config.yaml
hidden_size: 256
intermediate_size: 704
vocab_size: 1062
norm: "rmsnorm"
qk_norm: false
bias: "none"
init_std_o: 0.00471
init_std_up: 0.0312
init_std_down: 0.00284
beta1: 0.95
decay_fraction: 0.74
decay_shape: "sqrt"
final_lr_fraction: 0.0
max_seq_len: 256
Each number is 128 + 24 x the weight over its row's rms, rounded and kept within 0 to 255. Layers, rows and columns count from 0. Numbers have three digits each. The size before them is the row's rms in percent of the matrix's.

# layer 8 MLP gate, 704x256, rms 0.115, rows 368-404, columns 0-127
099:133115165116135114132056081122136170154141114105130147120135120105124133103174128133085141129136108146068132143115123159099082152128156140118103134163128159093152158164147109113117112152124124138091143158112118112125154122120090128144119147160171121089154128141121129135105164114135140134123074166183127093131122113151159135119150114157146129147107122102135069117096115159134123103113
098:119136167123144095129138140088181141125096118188170141163175171140142167110123147128140152137133138135113119119113155125173093131168140156094108139115160132140133115138137121107101128113082155132169146096174121116131127098104134154136160124145111179156152108132109126137135128129121142134108117140135116155131125134126119081152132097124149135109108130125107130110173107133086146177109
100:127133137160131144104114139110139154130116139110159130117112110142144130144159130090089112100120124130133133103164148134118134117107151132104156105148102064132120104158107094119161119096166097145169155095108139142143106149122131126133181094063100121120109148143149157131141100124107105150155131122104120149121139122111110156130087138117111143124137132168146116108079137149095130117112
100:127113102178137123104137118116071133115115142093113140123136132114084100112086168128118125145127171188134108098130110112169150123130120111163128136136080161095160118131108132120165164091135118098103138111108119153169094117144126100097108096115145129129162108126115102127157141123065129091107129123119111175103106175111089130163116129097147116126109136153167140101133133133145090105118
096:127070151122130120158185129114163136136164144162095120149139090159145138128184121155129141117134114116126148130060092153118114103149101111142111118133145153118137130115134098112174135129112131153134152140111148119124162131116104164097103101108116087148107139131126112149133114124152117127138076132092129135129116091170121150134115061166142142107123168093125088085125111145145124180151
108:128142103196130137113129127126109141151183113149105115108134091140152124152157141144148162133142147119139158136125156164150072094146136112137131114155082131097120086120114128154102155142136145141113135117103120105119122166142099135118174181118185118160151124134094112093124139135120152133088124164159159180115111081134103118119095124123158122143127142136128169110148175107113127112167
094:119170110120103159118096150107145133132113121097112161114105116145117156106156141120157158135135134084102148131142126135126101146121196157100111147082154119131135157165111137104141088127079137133091162140181136146123085133110180057138155129119126112134123113138107111147195144122136126098139120079150135150119163161140129160117120123131124113099113160142102177133115098100109126129111
104:148158122125140132100129141172096167115188115121177142133082135099112134119110127170101131103121118164126122132130113115169089080119105124110162102149100106077115108102119155099101116132125086102129171122093163160122104118092116145147100149118139107127176156129146122086125150140122119078129104144113142113087086135097166122079179131082147106090151121128120152138156125154124125125126
109:067141141181096150136153141124109088170124166141117099150153124084100128124126153179114172106115115096110150102092144090158121125151142125133120149128134120123144120134111122123182152155143131129160146138144103104157140159133138097181125116137139133098147137074127124117154089141088120092117092126123109177161082114133134135098150122132143114120129109134113120127109122133094103113121
104:109105129115115168140112108147150174154145130158185088134138115141110128093100145127133107134150140121101140127079132110161115128108145105126116178172100120104151127132133130139073149172118122120129120136112154103097108152128166140162103119126156149159123151097110189108125137135068126110113098125126127151110097113154106135175108103117144148107159130103129132150134145135154093146155
095:134105108109091124133110128171167077103144140114148127139183164078141176154119127174158149100107134113133126172143140149113127098115141121162117107134162139111161093107159127110136096123123115141184153092129095159124102104148086138147118161124135141158122110155076121110087129144146140142136120143102115175134154177179117118077114125123116085105151172115102082105167144130114134135094
101:118095117152124191114092160112117134146122140128149173155120137124148193151130125150115130137123119112124165073072130078108088107114150092155143114138130163134189144115136142143130139122145106113192111138121123139119140092175100134102137138123127086111113124132132123146131128120133084090164109148123141126145108109132121135110118091129153150154125191137110119106120130157109106123149
093:148139180130150124128123124128135126131102189141119114140154148151142144114120149128129176092142098099136116175141096151074111125112095108116155134109161131127153132123092112109113103137103108096103133091098154187145161088116122135118125127180112107103142123112145111158142133153085114122113068108097108097140148160131118106086116092168143130122166126105128145145161116132108130132107
104:146162146163169127130114123139130131123085131120087131163128124125126129106123127189139108139158124134147165144149122107088117176137156118130145132128164122126105123117152086130085136148119093141129168117161163137163129145169118156119132128127124145157177118124158108142134170121165089152070115117128096141130134144130135108152120127173140108150117098062128120132147130176100146139193
093:109148096118124147157114128112104142126131153152169093182121127101096122129143133181124128089105136144120172080101154106122125161128139090098104097107131142113184100149120147146125089092088113090138088150100102136159106125119109148115131129159122109079160146121133153120130149143138154106168131109135113105144106116158135129119115094107108176137159117090163163116139107097169168168139
099:128103141087211145076117151152073120117134087174140085097106155146134168109119119078175145118141084116127089152161118167126130120119123105082181165144120119121164131118172104127154125123125109171111115139137072129142118116133135137133127096130148119133132151145119114119104127116135151095139127103108144111155153108170099116191121117148100138106160136078121128120130149170147120118133
109:134133167161142121090126106096135109120120192160118153124121120174146114149134155147077097113114094146082113172087121119135137110162148120094150150174091120114126119132144103127091148164130081115153158102143113088112120164167104129111107160095121149147173149083140125113107107110107128126147156096140141166150142088128124056115185094117117111137128130097141107134137122147119104127143
125:132106159149177114073156135134078131121093142127131167153120152159114112179138137108160162146112158133097111091105144099118126145172143152160145108169163105137112098146165135143113155137125109133151150143177135147131131159105173159140136135145146119111126151120125166120140102135156152124182154113119137142081174097154069150115173101132144112166128152111155150111134115134120087132116
100:095102138171176119134150122122113146131078106117131164143127131095116123112123081165151135144151094140184128201184141137109149147127136107146144109110127089086152082126151137148149107120143168151130117188118142126127117113086155124147137158093122108103151106119069099131085154144133125067134125127145121093134136154126124107110099099133134139151097128104142146045122155148133126137119
096:147116116126096114133157109090114118139142118142128139106112111161079127185150167140170110110100147139164150092129138107129130121123081152125158095112117145125114136100121154120114158138112133126124156097099064162110174089118134069135162107128162129142097158134090158140128122164131116160140100124131126130142126138105169097086140139107127152087097131140132101104109103081076146147132
104:126146120162158126050097156110134090114170140138119125144115122125124087115107121116155084114142136136114124124100103101118091146144100096120134112161130093131188152094117108128155152138128149138112130157104119123152107102112130119119120070161148115091123127159129133151137148131159121111142111120121096123157156117110119129150168116168168128146107128129140114152147132153090169152090
101:148115163118137143135123137085093116152117119190129153122103127159105097173118142144128134148137087097132169148117130102090091115127138117096146139079125118139122123140085140139132103129122128097120152126119137139119129098109114131132162150139138108100080166124075106126084112163160130113111112130113154108119166158094120101107120172146114151191154089169088151129118167113141116137131
099:135082116115125147113147135124133122123165138129127156134137142154146128133124092142120073142108094207092165146141106139150077112161176107118167131114113139085125139147142147097098130137134085113116133145120106086109123130129113169113134141120157141114158147132098132124118126143131097116143139140126121162123130135124193145122103159167113119096131108166144136144154174105166128079081
097:099119148108115102183144091114130136123122080124161143089135152102123083113134133145161138127116106141139122169139125153126095132176087159169144106166117142086138098115119080105161123121138148146155112164090094126153125136080121115140117140086122157108131129109146107105135133158118058151130081118110098167124108133170127102150120148117091126133121131100118135117122156088119142107127
093:147151113147136116144134128097129144121134158114145117135151115143084104107114139169098111108135121158102146107141107118143102117105116119108119136134119133128094178132132164107120114087157118115140103123138144136092131141101125131165104106107183114161109143127101088127183096120140135120114127152144162136137111097082099172110108112141145108108139103131130128150128152111093168100081
094:170138122148131116126102159109173119123108117158113136141141123114117166136103100101084101100128139177141118132112163086126163113118098124127145149166152100150119103145121116122102158136166184119144139119144152149136113128122108126140129161068143159122145149149140102162145133130145096145110084131144095119107112159142137113113121104149082128123113127127123105135111160135120155133124
099:134177120110134139085167136134132138119147134115123115135115143154116152118150096126151077135078136141085130132153125087118112133125122092152148152154121132159140180145159128168140135108115154121141126101116136131136148121143073146124078105115093135181133123130140137151104115102194143145136129128139124087106156168137130105195175187126146151124105095095137166125104118111127135123121
099:106170107127129192153173124128117125091165111116109102164146149149079086129089152187124162127159140123165128088104115136153116098159167129113139146155093162099134112128074145111111113137121105108092105133136118146118133157133098120137162128155140131140112171079127147116124125098139109090128161119083117120127188151114115118146129129135156116164117134129140100124111132137104136131135
100:150131110173134150105175184127143128160116160088144127129090142115127121134125181135145135120150129105111107098127140116180086131141143099091145105170136106144136121128091112074153157126089121116131125101138151140075122181109113116150152176154111111115127124108095158180166108131118175114153169125122146112110115146078132145138138146125122127171135098129112160087122115150155090132142
100:105112147124145114174119135085133143123150142148095129139138201118098144151070106159137104121163149110110143101080092111176188084095122108116108118132100135122151138122095115096104162151119127113155155082126140134148151138140156094131119116129128130134151125104144115131153158162102127144135142135128148114138135134125108107123154117144146093146135085148071167139098139126113127123136
100:115115131134112157090098145106151122142150103136119163132069106095125162163150104101137115144143145127114131147128124120143159156162131118135125106191097090098148120147120125111102142127118138167151135139118154105088100160143111137104099149133149127136128150113119172100148090188134134183127118139169129101126165136134108149098149149097090114155139185129142129138189146099099118152111
096:107175106112127152103123099112152165155115133158133137107104101098152128167127090130113167136120123135138134163124085138154094142104116141127142144113099165124109132096137145162134169116108152128159074117138112164075068129170135139123139087128132122129114131127145131148150156147117121127099139100135130121139084082092095112139133116103134127187131086150143155155113136152130125129095
102:119138089160126121122145144171166107115143172118129129119132135103152169096158151187153122109134112130111123143108123123141153131171114085139137112120137135100150184106157111095126099150099114158108140125110146160106093129127113129152149101137148157098136122154128146111138115169130094147150115172135134143111102113090080109146103102115123081083108172118192116132134112133153128112142
100:150141124129143161165143140173141104102132150132086135139083120146128124150140175149076109117154146144153120104089130129116097140093093128132160133102132190045154098144092172119090159173142141174120110109109158118112086129147119139141159154154129092073121130134131107115135123113142126139126139150165138138144128098086144113150145113146093132107119123128104132139124128120135082112121
110:097131107194113146081116164118162133133140074114144159119127144123134171177137089120120163147124125129103134129112142087123141144122093155144117095095119133149153186174124112130107106143086137106118123123134108126099132138140104138146123148151134120126094128143120099142147138144085080151101114146133100168140132080128132132139117086142132158158132126153123107103164107130161149123165
102:124186116159143091164134111133120096139144154147136078155116168137161093151114135090114110078180140145154154142176112141166125161126180173119102109134165141099129141123140143145090152107147116120120139163148090136158096096104147092074068124141121130091149137116144104101120135120138103159146078119154130133155132115153128125135107197109130124129135144152105079136154138132103117118160
095:132145158119134100125127153122135119150128110104096136116120114111115120115127111105118131107105157077139133096102155139114142104116125122133097130129141070125135123140145092158138192148108137144153157178170117145091152147130170153113156105120156114099186101099134187084145125130160136123126102123131115108150134112124091127115096105105121162141150148126146207134142123129130132115133
# layer 8 MLP up, 704x256, rms 0.115, rows 368-403, columns 0-127
106:111132130099152109107137150130128076069113118121137112100144186159122143135106147122175096122178147139081121142143110158138097132156142140166127151117117146123130138128072147128122145137095107125143139099134111132124146172127136104129146165116159108122121104149106130116125134158123138184087154107114158133139103152123135116124115136110092123145125097129128090085116092125139122159107
101:207160126131152148175152136126136154149142146132090125110120077136130107177121092099113064121169121095142118117144149099145140078147078150178127128084151130151110099153122117128129173133139122132108114135114135102150165170172123108116131140134157109100121133128092101122132119147123146121104141142146134146147121119141125177094141097127125124114146176120121139137092139104094131140117
100:104123082142107136101092094172099129116134144120083077136133099120115146105137121122143140124129141082159117124127125108117115148104143086111114115089148115155148126143119122146128145072104125151088121115103112090167113145141138125098117120112078116122063162169113161108156149121107164154115137169106137122083143133136105154089105146124153113151071095147109150119130171119090150097128
101:089135143087132096115142114141166141100130144156160131113107130128113158165113119139143146107117119072111157188126149131109144133100167128134144167152149117121126111120206135108103114150128129151106137146180106115069135153135115127103151113112125132147128103125113119149134144114166117126132132133137152110133133097110175126087137136134116094114174124071109135111111131062147192110129
097:128156137159113113124113152155143130129145115141138174170128110123133160125161129115097092125120147098115121160130159133061134082164143143121124125111109144132143136141132137142151093106087154152131187136121163146107145170110132140127141130104146113064111141126099192107128123087144192131098136090105168142181153127123090123117152139141121180154152203093121133132097131129126168149115
095:130148152098107134090106128113124122109119131147137113156074172139139137120130136106135132098112082104141147115116127116108151128174078141094175122128162138167132140127117149126134040153155138098078117110124124138120140119124120124133141080085086158112126149145135116163115128146138101121129108114120097125164159135133111176102141141139133123133058113115131135141077082129148132120125
103:072120145096168099133151096137090139102160165150135122113097137110140149154151136116125132138149141140092118134166131113120121161162124123126131120099108130146127130150102098146125121110106137105147103094126140086150121100104162169137117095132118142115136129130122075104137104117135095082133091140134115121163114134108114101156172110154118168109151139116140184130143140183134151151129
093:127087194128116105121146136184123148152149163090106128109157118155151125172156124075140126128152119079118080116133152134096142145152121132117104144111199093141173136132129125142134145141121163157130105157138121210121132137173135112152135139156103145144143170157113123190143150134114114154148109118122132117091120149143084121133107144147098126126086145133138118102159091138128125087134
110:119168146108120120157108151121127144131124140124111107158094118129102146126143125159157150096121148127114142124095104131139141134074113130082138164134115126141174146178145127112151127167133094114139146105138121128141125120104155090090090104122108135130162175150134194128116116113129136088132127105165139092163094116136122130144095116120122142082167133108111145104120087129109133092181
099:135102123129084126147088083119172136136135157139135139143149153168143122156167076100144099143169163091099096136138126112142138081153133111115147103172138115154183075110108127135118116196120151124167133090117167158113112100122119117141108129134107125105140132131185122189114110112091122090123178127098151136138110149161142154128115122150124138144137134132144103140150130226113149136143
095:175168131096125149121106145090118159136070120122098168113123095150121131142130122142141113152139130168144150100086098078099188128159142127096143137119094130101125119088114131143130143133126104129122129121135101156124145125152127147140114126135107151127142135158082140134138099128129128075140186143143124129118159096116107140127143160157136111135134141164160144091087137115100120145137
101:152124139134109091143149127163123120060118126145148101096138148120096113151104172165112115159123134140121132157146142122144087180140103144119123113135107091123127122125142161127170132177118122121100136116098104119139100158116137123162151097135150160158104137165132128148121145070179190089096134156133152112123108119126114120144138102121115150104188093125150132140084135148181193136138
103:122127133133145112147124152149122078133129147066186116174089116119169131084165111079135114141133132151134123154141137093083156142113121140109112123119122139138112140169108132107107197127105100130073092076121142131097111108105124077128102177139137136163139163147126128135135124110125154117117153140118136117101145113145153094121126126139106147125122097114160152120082107110138158170139
100:098114115146099128128152148121130103116132164154109151178161143115133103140144178155127140145123138127087118165155114128118113110136128140124125112123146143110131140134136119115167125114104127159181140129140131168125129143136150153113114138092140169126146148117088080152135133165117084120136115142164139182102122100094116163130153129120104067161119096062123117143130114122110110144148
096:098092118164120164078106159158098200121138149133154108128127139116140102108136076102126118118101136103132153158130109106139142137132139144128144090100106114157087102144148096123175126145151119137112146058133123096154149104160157096121084145102132144176145164146088110149121117115109152105115121140144125151168159151145122138113176127137116101127117132113128148109127122155107118127108
095:113138106164139140143120121104167112129098108150126159154155163111104124105152111180105105109119140129107109113124128130070153151093122117188110137177134149177113100151151114109117120129144154131149150115122161183130157088101101140096150134141142132134136130129100111148115141134124102179117148123105124153120074125133155167151128076117126137130138131141127107063161132174114125184141
109:111124157136159173095153132121155167161144159138139109151170168135144117137163123141099101169106140134088122124142122157100117161090148125159134143125170153110125118176103145157147131140111132111101130147107133132097151122145146136165123105100136109161113138130082058134183143115119117105152145115129106106117108122124126126131140157128168131127150125153140151125124130168153125089102
123:136137123124150104138158130110126116120124155113120150178145140157141144166103147091160152117110144116138132052108119115124126149143112109115167141131188097141114087142166128138128150083132121098121145146162181101148121186067149141154136156121107132119132094129122126126128129099145142122146129124122110151121147143134094129088105150107140136148166111107129161092124092115116072147073
100:136135160138143102180132137152083132114118150092124117115122123115140129127135139090113119114156116123141118162155170153131201122110126138108124129100134113122109146144114149127160140090122141130115166105123163120111149123106134115128123146099115117104122140116162117132123124140174120114144174177153144101160155131134157094154115114176132137185109111139105114084126128158118160147148
105:108105121142116157087159123136054113108114098115108200098121094123100103110130159147171128128066132111146123163102109127128118086151113118081164104158135123137186059103126134091115109128121158123104131120143137166104169138123137130148151170149130124123119095133112161120117098183103122172121115142130147126172098144136160097082098138104132137116105160105112130098093100126099130128129
109:104138105172150107132135160152101109125122106131132105157099132116159149099108111110136099122121138143161136133151121115113145115168138108119127135130106130159118183132108131122166093154187107106113120138185098092083109118134141148123135097076157128106187115120141139145110090139123156133129118104146100107111119115060148159167140126126151172124119175151172146108125162163131137112112
101:126090097121119133138149138094101155106151136131137106127084098135131149119145128132123135174095109213135115113130119099114161156149110144148126144082152082167140142131151147102118109108141103083134128107144133165170134161118102139158175098118142099127159174105136152116145127104136117116131127150173149174159146113130125169148124146156142134104150129160128092111117108119150141136117
099:158152106120131154081149141109122090147122113139145095090150117129155143170133138152136128151146135107161152085145147115093152115121178129153123130138090116145156137121093117119111122123130133124129111116135143137113151108131122100122105184135117068114134129136138158122087141114105133109123122121104080148126162100148150165125125141150116143118140155124117150156114098101144101149146
101:119114133125083113172126150124121154126103164166121092095157116105124117177117133131131168141139155131116100123102137140128108122116125171172175118121127148135119119127130082145083097138164133114180140139119102145120124115140099120141129120128088124138137156092153111158138120114098116136135136124082133166106110146152125139152127139120151093159139172161137065104155146147108108089124
099:115156097104122115099100151117115083078122110115122106118125162151113142165093136157164154110134131151127116118155070109104139165138110115132108122148155124112153092110085119132115116136098152119113137096135117104148067143187147134173160114135174127123122106148128151119120136128127122147176084102140133100103118120087101083153148123106129115107129166088105096143128076126140097118146
091:100127149123092117113148104134107116093133153100120142166137129125163122098128116115144137138136126105089114135140108134113144165126149143169115137142125181145107163097158095126163120102109116163158154104104111144119133158140169145124096103112151130098137125127127108156098145116126139151139071103117108123171133119141124179089162098125135141160134125108108152163124095136137155108109
099:153156133138139148132100132109131137082101147136113129127074118135119104098115084107133179161160148127142185129120177132155126107152127117120136109150106136103138115131122116143126100064156126124122093177141103150127105144149147096106123162124154138106170136116088150148132105138149081128100158111083152111111093137119085090121141148121134098117126133140103121155137118141151114102163
096:106202134122129129129143158122160157109145118121142147148088133161131115144123134144123148148141138104113119094108123140126097113135143100177077115180104133113173181124147112168102113165120150129152083133136123142115118133122120109160121166126133079109098147099080100131094117100150139103112170129089111113177157116096125107125134123167146105111115149111128167129088147136101131105132
101:115105101117134128141114121114135102147118130155120147102141107111127099087141131130109139163126143175130147120196111099146123167132183133087171089140134131115128125085131109072092177136121095094113155085110094136108140133148134084129116139099083094106151107139118111117176104092161111127122153177133149131070181086166113162124122144144110117131138082095088137117137158125159102126133
101:082119141147155121131169151126129157113132165163134118145128122094097154172046100123147156140155163139105174138119109132131126100097149100124158109132128133110132137158078100124097142147129143117149076105140186117107151152109132103129147125129098128137125136116134142108133131090133151137098147195164159151142110084100135087110136140120153136143142108109088148176095123096121102148116
100:148119131107119076137132112104122106127095119122109113116156163142134103104120137116140098131116113143158133148139162148134088121138138131127138151104165159082142139160142093173166162127163138107137112159138110133142126166155131112157136098083117142120112122140120066107146102110113112107115104103159135163166126104106138099150183070151151156096099096140135113102120155158148125098156
103:149126078114127126126129112152146136185137160135111165147141100135138091118141129105131141117074170126152145158120116129128144157151107124101083120112169125121080133132101133130155132115132114115126086188135151125156120147154164114111102160141149088109133157105164106133130195143155136137149120155161108122149121074170141128094110120123126128126143146099144148165137120097106109127099
099:101110098134084158139137081111122109100123097125125120169126106131140137080156121127138154126128073103154130090111133128112118086143138165113119118106109132134168183135143120121120140134143132137148139141123111145153105117140154128127112133093117078175084130127104158139138125168122115111088129086154175135128151139106131122148112140132137125147109141137086133141116085133120122142169
101:128101115099155120112049122118128119110097135104122104124132110070123131125131103116101133138142111144116091113138129130103137140147147128111170176145099108122123155107092094166134136124106102105146154122114157137131098114086144104153142115108128112108163124128116099164132096128126131172133140117129148109109132116141148106130123096099146133102153160081152144106133156150140144151164
106:168121122161132129124116137142114154128142146137119109133114135140137130139153107134134131123137123131050148130115133085071114133132102126141077158148154132134150129155160152080116079125111128098112113085093132141131101151134138105129151142182152153144113128130134084135123120132084117110142076172117101183118130102172138129115154104122123143135105096125116088119141155088114152122137
104:148153106127135110135161134151107140131127129144147114151135102089181141087100098125154121083137116097135192134139146109170114133118076116156168102128090117113125089141102121119130085106102139172117119130137123160123137124097101139152071118137175126123144140112142139179127129143137116100122128099149114130120133089136102128177132114143167135114111124134152121101125123120095122149137
# layer 8 MLP down (transposed), 704x256, rms 0.109, rows 368-403, columns 0-127
100:145127144163124158133150155147117159155126166120116137108094124108130119130111130079090130107099132146163099106095135129112158104108132108098118134160139121137143122134183090126106094099152123142123085129112118107123126123079106135126121109117157142147119159104130146115095098108183141068124120155113115162099161113145131122144147119166137158115080158152122153156165129159129132091162
094:104110156128095095101147135129145099170137100109130089133121151130123154076102131142136166140089118131142114144100084155137141156135179097139119124139115155130134163132099114134121080114110154101155164112132131151093096090117113153121110091109090129149137106115143135163151105119103119120144117135094177109090111129106153094166135183107166131170094135115157092124163129157116141147081
104:166154088164129112111114129131100132134124133182139144057113136130115127116111150139109124167150134136133113179126104142142103137095152106157144168110100123132123160124132176124135109086163108111131121100114166115155134132162172126097171098101097110127115137128151167096149129116137112136173096126142160136123159156115114113114127139087096108126148162145176081119113071119162126114121
108:146133119146171126101126162130094156139122118102129099163118103131097120110137160088154090105153163149108146127083105112134122119113128113163154146142089139117172133117111137093155181128102120117106130123149115123101121102157141128127152122097121129144173068117169134119150128107108141129142084130084113177145121096101148107151123121131186103094136140104148144129126125148121119106074
106:126127092122130168121128111165159137106139141119136152127114143082150126110116111113099145149111163115159100095154170127169172142133100168101141146105083155151109126145126108128133153099118137174090151161151107120125131151137140104157129137139127121118122156105154124137134166137094174096120147111126156149116107110128119109127112163140127171124172110106136152137117096159139153149144
107:108122079160154145161123123114075140115163145139105145143148045125121141149143169105138134130128135136122144118075145153130094144177143097125131137095094164139123096083150131130123133152133087124130124137101144155172141171184120144108156163105124138162110152136093108093113149151144169137101149164148156129117096105135096147140102130136167139132158131111130164127171129108091106119146
105:075105109126137139113156115098142136153109152142105143147147118125156144135115094133137145131087088106126178106131102109080132182104144124099137122099097114077144157109149116110139168100105115101116145105095102115088126118104101126132109111071123116143130106120139106165137081106143096123085110098141114158094127095163125138135120120133131148132110125119100186133147148134117143144113
102:129165095122115120102136144127107142098172114147190114104105150112133118072093116176102149103108128154156145167134120122156098091101137138115142096144080146101098106095116155122130143110124112106106149132108124149138114113097133180157131137115127141102130121119136139094130144123096078048121109109130125118113111137096159140120149111077197115088162105136112143155151115135086100131154
102:129145140145170122107173100117073158133125124156137130146112126156187114121156143131151111120144141090157133121145167112146104087130142081133126103140114120108131134112106091124154133115141140132126108121154135123167095123125159111174083147157139099151132116090114107087157173147137179150165152138089139126085153107101123094131131188133156133146121143093128130086148131096120176105106
095:142154131154167148120154149118060081130110129098112140140108144105143118134117156094146155158122071161106145146110128138120119116144103111139139133121142142124092142135146105095162127091127133155116145127166113136166136112140090148103137170109114124126145124141116115093134124125192146138110131111136117123151151110129124140098112147129103130149092130160108140105131137089124137115115
091:076093110124115143129149101175181097121188127121126119144133164103159135126124134148121164083145095120141108170127116166130085118118138109164084071104160113116147115114143140111167103131100161133142133125134136111115135128110109116158149119105131102114115107147148146091123134135131132174138123129102123142181120172145117101130116097091131108120134133112106087147132123138139134084088
101:128103132143138085123122108131123077123118102140137101129167150153108165157157108137157131144127083149124175095137100134101139152158119166143136112124126153090165139115141131135123102145100146090118131140119165125183119123120135133127086181094088111148116120127089125157117126121168072103131113103118138132141142132124136107090090110143135146100122147152141152085123137126152152085147
108:164105134129120143106163170139143120122077107151159165140173134122100086103152128125126130115186148166095134115176089117145150122141108138122142114179099135086072075164171177111090154130154132159137122122122134083093117105124106084130119140148125113119066135135113117123151144142096162152121146143142165143124136133112127082114114085104111166089109124103133096115101138120148158134133
100:113171124147118130113134136119116116151125140146136156115112150137090142128155135150134118137124104146114113145141117153153165044112140078101121099149132147160127144143133076118141130149141140116113130099130094140140124134161150095099117112156130151131142125119142115118172125133131122088139152148085078102159170163118123113088123176148146095116127146115152156157103113102087100145168
097:134140155128128103151134101089116113109135125141114170123101096136131140174091125127187181134148128138127114152126109114145118115106138133112101152140158137093093174153128133120142126096178106118159146155112158165135098123089117140138126136097149121149096133130132127135121167116088106119116096084098103149124119132087156101156110138159163137100162177085110132169146107128114096113108
103:130124150133181108070126144153143129107132096150133122093123156142119169091094069132164144081139116114132115134182130154123095140161094145137152170177131126139154164075159101149211170139146115147085122132094077121111145120124145101124123136140099091089127172118143099122153166137144146106152115121093152114139124109153140129157144138110123112122146169114130122136117121179154126118152
101:126125109138183110144108150168110122162114106121102131138104151131162110125080143109136121128158129180104117108099135120117107107116100111153118131146120086090126107136114132109195098079129129070088110111102124130137142125119103112169113132137108118119104132106153101156131091141113131130120131117130135136177130183162126176131126149168076164136118123145165138155152170169118105186106
096:135114141127120104107132154137121130113125118173130080173133109125139130121179124112114094165118094125132144089176125152088140132122125089149131092122114065105149082120134115120075120143122131100115125180138163123120114133168116124127134097111181145099188126136114139154148123144129104159123129158174146125126115137165094128159147124147112086096115107128097138183101121140135140114127
104:149135115146146107118121118126070163132145144101149115170100148147147094069116121091171105178165127121114107137099120141125148139130148162059100142121092114150132101141107124159159104103130116126122108128130169131099131163142097148108060158119120095117139112122144150127119103119157114152107159123151098082130104142172130135194113120124142142132137081116113141132117143125121126105101
100:143137168154144123106096126125148088098119127083112134147124153166162129119157082116140132126176095165135089111141134111147142135129160127144101102148084146169111101118154145128100169146110096136157103120141137120135157144131145124108142136096152117136123144145146120113123166113139135059120148143155092168120133066105121131150115130104118120131120101119094149095122149113127123135163
100:085124188117122102111175121137168144136140108124129108116120145137109150146149102157140084108122107103077148075172097114082136155104142112078139165153144124103123123095144128134092132123121148147132132135104119168100130081132138073127104148144173187123137147114146084091127135133143121121153160114136108165143135132137101108092147140114122126126093072123115104119116104099079165093136
099:152141131151164112125106131117098137144113126112128160112137147139128079171129115150094151105132121101114135147075132119149103142176112141131126128141144142151145139142116143164129141108154165168126121133139075154150127132167114147125140144181112140122130144146086120091075114123138120131127132107111085106146142145116147140085111158100073121185150116114118138142147155120167103097154
097:122122153150117165112099097129184121128174156095146150151107108121103108119151045124137157130079153100123085166119133108175149096144112131086106143130110122143117147117154121133144175146160144149117131138110118129117095157094111118129127084078168088117110095145120127146117074168108121136134163113128183118148112163132154126141167132146108131138135151144143091130163100142119152144105
098:161147099110121136102136109149128105145127118125126138186143104134084151120156145112098085108108112073117140088135117091123122112102114102091103143131102136117123177067101144142124134130112107108085122123159122117110110147111145152096108144152151092155112097154122146130088178107137175105096152081164141080141125085123141152098134089129122142111111140149138164129115100103112160173120
104:150176109130105095111113150081108154116116153113116137151141084128118106137132147146146122081136112169093139147166086103151105136110132110137129127151158096115109105146090104121095141141111161144121115150132090122157139163141116141115142115121189135145121137116139116092124153126114115142160153120150083089137168135131112160109170164096116100124133154093115133098149086132135125157152
097:175158123163089134109139151143105081135132127112132155098122132114113146160155129102129137093100128168115155136146140117152125136142086087112142140122158118132129133144117102168138127143162096099135132152097098137134126111069135126123168117142134160153155140118134091142124129093140144165115123132140091153112093169157147125072123141122100096171115104096131091087133138125107139080114
098:070138113097153111114163139112143144134132109105112137142184128116169139168133114135129125138084122135127074102130121141089134158109139123182132132135098106157125146170115167151093137124133130101138148142139157121143145105108118166140095147112088128167174134145113148140123143107162169103126120154137127147134124096121155147158138178130135147139064112064142143123105141122143151138119
100:139141151124155111108120173148149148145082110142128188128129131132148154141125118106137132143130134155115094137179127101106162129152152107114141120093090122152099096088132113114141156152155108156142141123113172136147092116121148130147134148078093151093117123118165104142124158152139093125107112106099122154116100131105130138129104125143154145126143117124084159139109134128114138113124
106:153156114102115116104155144097152115132128161130129105112138082140145149094163126140162174127102149126117139156147139135088150162157165142167173155147143134142094118143117153137120169078109156085107157127142151169142113150137107133105111144157104155116123144126100119152162148154134139121162108143111163134110113115128116137083127100130123133153100105111148139123115122135110097101085
108:103119111088128130123151116110113156108125158135126176148104124099138155153108126125174127125110101117100108117168153098136141119133130101094159107078116173157140149125139138130117115124065148144149089129110109123132108083116120153131134155152125114166142096107113136100127159166152123134120153114102153173142116095130117108122079143101106157151100098118108125125124142153095134108090
099:118091152121124130094130109137155104127201113117134151117102128183107155145157077139137096144156187090129132142116178112088091135121133147091163111160130114122134144100146139107124131143119132141127158138106139120075139141140081130125103140124132155100111166166105162142160147138161114141122154152158149130128177194111118123083079149122097161136135167166146144142163120112116107129138
107:111091147150093174122120121140132088144108141099121126153125163108137133095126161112138144113089170114139134145071137121132109086141142090100107151128149111138108133140079149091155069149101120135132118152155148129153120122121089137082113151113122127097126113087070133115126134116178113070160113109119176116123101108110108123172104157121119119102145136176174092114149130129097152102112
094:121121118128149137129135125183133101149130141131150151133155154099108126090122175111093110134118089108105152151145159134152149121159070111121147100128115102116116158134128135123144061206097114121112116108088161148121098136104118120148163118141104142095133119148137156145137111141083111129164151148149158121143116098131152084096096095141122151051133113102130137127139127151164139116124
101:079085118090111150152116144142171104130111131152111138132138129154146112125112162145113122101098134143110137135137183159112129123124120137152160156116107114131101124121100128182119143133113174171142161126163111123185129112124121133186151138109146117138159144117134130094125146136161074133132161155126118132155130131115145130097121140144132148130128117121141089129132132195121105155113
106:162131197081068097124119107135142134126169168141104107090125123160133095126134136104101145135101122157131144116096109138123110165129141102123111181139146105101153109124136169117118115146115124147095071115106133112155091157141132103121107108164154121146146099122105135122104120102120183115114129168174175115143143180152083173126140127107122179154133128172157157153126126136110137105150
105:107118139103074115132128105138129140150138136167180097170118129087126143158092139086143147123143119157108111098149112146148148145179118137111152141109112080147139115105134133143157121144156145127124136171132134122142124140131123133142096132150081161109140145143095142141090138116118122145124117118148098127117121097156082120140079166158089145116100083123100161144114147110097112097156